From a checkpoint of a small transformer trained on Wikipedia.
Size: 21 layers, 3 heads of 32 (1 for keys and values), 2.37M parameters.
Architecture: LayerNorm before each block, rotary positions, untied embeddings, shifted keys, learned residual scales.
Each number is 500 + 25 x the weight over the matrix's rms, rounded and kept within 0 to 999. Layers, rows and columns count from 0. Numbers have three digits each.

# layer 12 MLP down (transposed), 384x96, rms 0.17, rows 354-383, columns 0-95
502478491517511517501513512474503531511481507509497531471516516488513510496518528518526506471492536506509452500485506474478499492502537475496484503490492495512482485520491501478484516476524519491521488461547500473465489499484524489518484554487489490464506512512496496497527507481506492489
506534559469522505477501472499473532498506519510492510501539486511508535526446505516557491514518478468509497512550513476455464502485496482467512534491508525506475504507503491462528454501490515510491512516518539474517476525507531521476476487472472496486487473476446492514514480451509493485
546493498533501522503456496543461488516520499515510477491494517536515496507469496483475498445467478521490500500515509486445506478531468464497489507477545529501508474497539531483514506514492508518503488502461520501509519511523458522475437549472519532513444477558500489521498477507482518528
491496463492459512546500539456514479486484521491500518482503503472506506516514504525523514473513490488480493522490476481525534511457519489491463504549478486486515505537505488484521517493492485482525485473551479538482532517475492519496506439517529456541459509500499504504532508518489481499
484494493543484537515502503482461485447427498501482524497485523487506507544463481472494514517480500494486451468498502530475525489522447520535514493491531544519512479513505505545515507519472494476552510498499484499489526483502521516486505536474501434549490448482496514508534472501536503484
454511465521484509532535482480514491507479521453501474494480531499542512512494478525499489557525504492500494534490491498488531495473507481484520517468548484509501470510516508526535475485509527464522473533470446461553464522503486512493424520541540555475476488480582466492510525495472496485
475514485503530520494540511505501521568464498530491550516477498457445497434471477470465519497500511494519516500497517492485479523500530504505544485535437523510503497537471525482532494500554520488430478442506503493515498523503502510481484484535465508494520495488482503518462475496502494487
568475498482539522504471444481517503459463515502492499487453543477475511451501484547533500534477492529474521467471552463497511536518451518510433559500544529480472481496511497499478506490439513516507577520503465522496562503528514526511464536509490522450504459477502553508547456503503517480
478486522530489544505518535515493518516489497506522511411452499517480451535552479552509454518482493501498492522490477455508508509516520505542501487484520507500525511487538476479502502525488478468475497453510484520541494489514527494525434471515467539506488568477498530509526474569541465485
500503503530518486529483505520500488455488488516485490493492505521505483578520513524486559478509515483509484516493508474498492522504538502500490524482513505474507467529490489501505527462461451517477484504533486489483482485482486516502462504494489509454501530509494527469523522483482491485
482507506537505497463546468549494505497509493463494467583488478487518459502502525539470501483510526453510521482489519499476468513520493527470510491504487511496487524508485479470497446434548505460529506521513530505521466474514477487492511516487499492548514466533518524514489497504507523488
486491512490493524519500489485540533474496487486486511469488493497507495524538477508527517515486503499529443479481518536475460535462526500536501502496499516522456510505479488490501511452509569510528488499508489494537457479489484472518494489490514522490491517531506522499481476452525465519
500493489509559526486480510514529478513480507533560522477540514499518497508449525490447509544474508457491498503546451506527525515490500504530457531519507490487515489545563463484528485456487463475445498497479458505516532515484523449508528537447485510525500490493497489497560514494530462484
516504547507500508542485483462480523518540494478472504529446487469536492493491480463506477484477520537508475458504513448493513526507454497497496484503524507517565470488449535499511504479500517464476493538544516508541523460495506546539482439511537521487512488514468495484508468445546472445
534481510499489453466515495502501545485497525450550514496479505481528500543493483519471489492493505513503489524496470516475480475503522507507532493491496573494519501522486460535472470491459495514494480502532454518467538515502502477493526507489487443525496459464545520502464491507512480545
524500521528510499506487499484468503488498510500505514493541512539503503515513519508467530497492498461507470504490447491476479503537466478513481540497491496513506555494490538509482503501505510454522517544503494487493479454494497505484572520469504494479497505494480474503493500501491516505
516516499505493467480480483477489524508476486481572518489476518501526508487494482497499498514518470474497486526471518524505528476471474502495472519507518504478475515510550493516462517519493492500494498490550479495497503533501538491483525510517492492502521496508482495470512526474485471509
456484549506479507497502525512508516502492488521528515549481478500474508496501513544518457473488519538522498496446464531501517476520506485509473517481495511465453437503490515537522490546523518542489496501511565500524476493483497504454442476469514524467519497473463487529493523466471501503
478518454546428478478505457483521530518475519521521511475485492519473527470484504467533500528555531478496476520489480496496556533504523555486495456429504480468529474484519518500541450520539477507528512490516482408534549483526512519514505517455495476490471475564477552491507495489470466529
483492440494495472475505515526449514538497485504485478529507503519519533496500496501509496472491514488457504496507475486431487487540485508531487535506492473469502552516460469462490504507498503497505505488498533513488510486505491480488499484463505496533532481565490524536529546489491497565
509467463483515505505512481506511459514518500548443534527484501484495470509493491509494536493529472491526506554476516463509490515481456478511495468483508503526510476488539506483510486506499498475488492495537494524479483506516502483490528516499537489456529496504469517460462522504504559513
477480510555527537501510461493509466498497445496491475492516490503459487516465548488529521476505493468481528527484523489536500501481500490500499532511512485500511450533494521510527437504521454498530475510491489523519486513508481470487481515530529477468577477481526479487530497511447496517
472504536554528471533495548499491433549541466507531525566528512475523504507464477464548526449419448474512480486527553464506533526525516510477491492527483521457558529489478505480517502494454530455484471485480469475513511476433546527500473483430525463458562497462502512508556502488475527506
511518510501502504502476546454510538466499545473497528473528510504519523514503454471495559475498463507489503495486486506473511525547505472485517475521527476489512504514515462507498505475508514514477478509450475504519523521487518521499471476557491520512470475500540525531480536529450499530
510471503437487494482498474480495498527492526498492535486484495514477484560522526468435483523486472476520499492544522515458479488484500554487520516490531477504471512511550541533534524507540459471522498457538529460458506498467513489506500500539455515446496507492525530479531533496499483493
496497508502513525481491489510485495487505500518502492489499509483504511485504488492502491495487501485524539482472506499472532499461472494507493504517485500492510506504464509522523481502501501499514500508495489515533497520499483497470493480512496514465501527485502485500497510529512473529
528463515464505470449516539483489512557530483491522455507502509520470504487462523499513514520485523472496484510487508477493475472468517489499481472498466499545484516508531469541473550485498523502447506482489448478490496520530520507463533530511536497540506473491491540494513505500544523501
511464536500496544489482465476507528493491495485489482517517481538466514536473506488515528503443445514498488485508490500476454493524497532527468514478531480487523529493534468523509546501526474508525492515510495472518526508497526474475475495474488502523514490483572488480501487493516456511
528503455494501482491521509475525477493505479542537478542425521528464483486491508477458488527522526518500480491503486549534482466518522505451488481514527536516488460478453482464508509528511473454526519467498492517528533502537508524557461464516517497487540549491462543493481514492498505468
490493514489508526509530534445527500490509496451489494527499566511487513514557506491487527484473561457554494542466516485495464509488466467481513479471504522532487513533520494474467473501545482511465483484503508512483472500523497490513451483495485477510481487499523497514480520521551529469
# layer 12 MLP up, 384x96, rms 0.241, rows 355-383, columns 0-95
466530461523529487495548433514483444502479487500497493494510512533489496527486533480482519483484508499502487546478486539488544461483463490529476506496508471487511484534452493519500498504492485489510487496493506521508441527492457459512528490498473493504472524513505463444520486549500513505
510505477501492467508488508508511536455498490483508495510469514474478470517482467496560510500524516478511491476472491538506489537494499462534486515490474490504466476542534458490494502542482432484464497546462483518521537504555481499515503520478469523516515518472505536555487530515505524531
544466461513509504562495481524499502523496447524507451510523510521493492511482454496462485523499545485528473469469530539500537455482494505488507461510475493479534480489489483505476519508499519508494524489470531514434464494524511505510521510510481517504499529469496508524469512436529476509
489532480498544481535486497537487497454513470448566473526504515464530520500522497510512487499488487480486486489494505498484487470502428459483507517508492530497512509529499471445457468488483498500487508529508527539479492496484508533508475508478517486523503525499460480402510493471477544556
520480476516492544524423512524511486518482473466492479480481492496508496503521475511436476497497492522485537501494501513530512468467457519512507520470521481471491537468486521520515439502507455479465573501459481516490500548490505477505506477513480481486516475485489470497473450513501523471
470511501450472464492497466516503506490518499501542527480508480515480527511484464481535463522525513509493517515512515462472427494435476480540508489479424493516499520481448471483484510537503494467481477442458502494530535480458504495485470511508528522519475489479467512509485512458487470522
513540434454498441527540486501509543473499524456523491517547574517534501466485532471471478500493515522475490462507522469475549503516486497493458501467502504523503467501509467513537548476473485488496525462508457523517483546495500509520511498459465473486487509517506501453489492467500482484
497498519519515487472511488559474484528497469564518487554547479507441504478492557535483464460516461508491527507471496476552454469516526490514449487528508480505539505479472461528521490509514491476540525518519455531469550533506499495534472498501487511481499523532496492491530532561515541509
503513490486472519539504483491513468522524499494495519468532506487489514498501532459482495493499479497503514519503463526490468517514511524483544532537502495544486504486479521503475497506507507488512520518477527518483494507510530516481500507519498516510519505482497518506470498505487500510
509524503508523509508515481509525521531518468522522539486510497492523535493498557451508504494506508509466473458522521494541525531482514518508519537477537502528516463496477476493494535545536515524463549475472507506498517502534479546503472497482480555518531525481503459497489487492483479500
511517504513480544531509470507556518504505539503530513535523530512483505498507535482524496538562521540516489503487491478509527477451498519492527544508511496492478527482491495497524485487548470534513470534534486488521493503490427486497511535496511502518494521496500513537525544494475493508
489510462503486488536475464495490518500473488510514566522485476496495473469532446516480441448526538559535524509444492573486461498466504504484495521483494464527506459495480535520509483498539516499499562520465533495500503500558475481467479494493505537492498504574513471489425498522488535486
503516476512543502484493488536495546532523478465500477512529427479502500521505460475555519477486535548477481481569464483531507442511473504514545525536512505526546487517536503497490523484483462483431469549489481457524492493527487484493532457489522476486458496453492460549519464464494513505
466504491511503526515490498477479532523505529480484453477528500500466516452504531501509523504495506537464516497505481501499490514516498489481495481518487546499522512485486511466563529479531504449503482474480500468490485471475520450527453483425484514512545487484490498483499537489462513507
492518492551500484489472479478488526513516521517496552500513497499485474467509502489498500504501506507467510508503518521495494505516506472506465502452450494460475529473521486511496544489517474505484494522472487487469457480487510499473511454507491501477528477515503503494493505494456503483
550494461502536482537506483517511488525519512493492467541508562489487491481504507506489493520496496544533514472519530498489503515534479514521516490495501505496535511497519511511478515513497529457512500533487488493480497480527501521485476504484483529525511524489517506480476488511508515488
528486477506489511489493487498553487478534495489474534527532532496456539524463483493504510437482493519505500481540497511522484503515468527555491516497499466532519483515509497472504519506513462498504516528493537507501438476489545463484495494442502456492534508524450528509482477484545525515
503478464494463450474466507525473530420515473552548502464475465494514482471586515495494478506470463495468487507479478487468538497496501519528525526446472505548545517479485529515475505505537441494494488487500539551507498477508453503471515474427514481514469539524479436541429497479486529496
469477481497500457513457517525487489509516472516501458503478528552525539516484499445501516468519554509510509467511512490482515477477508497543488501461486498514489514540454484474465546464533484489489553526519524489469472482510495491495499498507494486531462505493500513479480504486523497531
499508490482516486535487495537486446499529504517468504560501482509506492481512485473481475508433450487458545492509510498523494507497492515498479539502463486491511506522495493517513539501519506528514498515477502517507485539476486484512507513552521512509507490547509512465500515502454429460
486488495518487449505525489513537514498455538534478479461520528495492475467484530509493531528525475499510459447488454502515514526485486479503494451460489500506476455495508504525499500513490479487521477476485528481495500516447480524518497484513498511493475516507507504490477544496474552472
502539556478476508496570452479499523496549528475563483534491455511505497496557506482485494488444488548509537511465498517529452559496467564433519490461439479473487549485518498497514513493480490499531476485496482555488478543467480480519525451484513498487510538511462451503521492489510515487
544545499493503472555510500513464500505483481512488525495497523525434534496530507531509495485490511470511505477489461478469518493474495505514498508468465504515479507482504508509503501511536505500500500473524455515459516471501520552495513530448552519498502502525450475524480534467526517534
556505508482504493495480479501525488488494481512526501481528506489478474485518498487532494508480512486487491512510504511502486508527466529487502530515486470548485469506503473503468518487525498488482424545562453510439508492470492486439537482496461523493551550485528490452456512530475517499
503494488499521469503512531506508535507510510521499497480491523500515500493511497500508521483506492511488508496512501496520492490509500480506495473479516503517504509497487509493477493496511533480507515472490478514502512475511516504513515521461510464544492506484514497509508517464501479484
526532469521515539476532449523525462475507467470514464494474551517486536539505518475510510495516505514494475472552471493496514506495484495477444514512532498500523517482469462461508466523503466512531521508511526505517476481474514484530485475468528486503485518519488529519517472448491511483
460538498482466479499511513533517505494523466488459491506502540488470545497513496488471492508434504537522502500468503506509492484502522501505443476502450484466519485533500497500486466519480480502502487557503514516495517489517550511493511512509472438558513529492526514466471524508452531513
504508505505542484516491488477512476501491489519512499478542469512512512458466533486531509517461494505517482498487515523525495454482515504520530477499485523523474482466520471502525515478503494504475463535497514507538457515479520538513498438515494502455561514546539447483527517475490537540
500542511486504523499449507504454480513495486479533500546464510525521554529474496487443502474504543495516489518518476502493552491503531478521475522517552464447506512490472497544444528522527443510514507486498524504518523538463525455488504507476499511500484505536508534468459525512476497495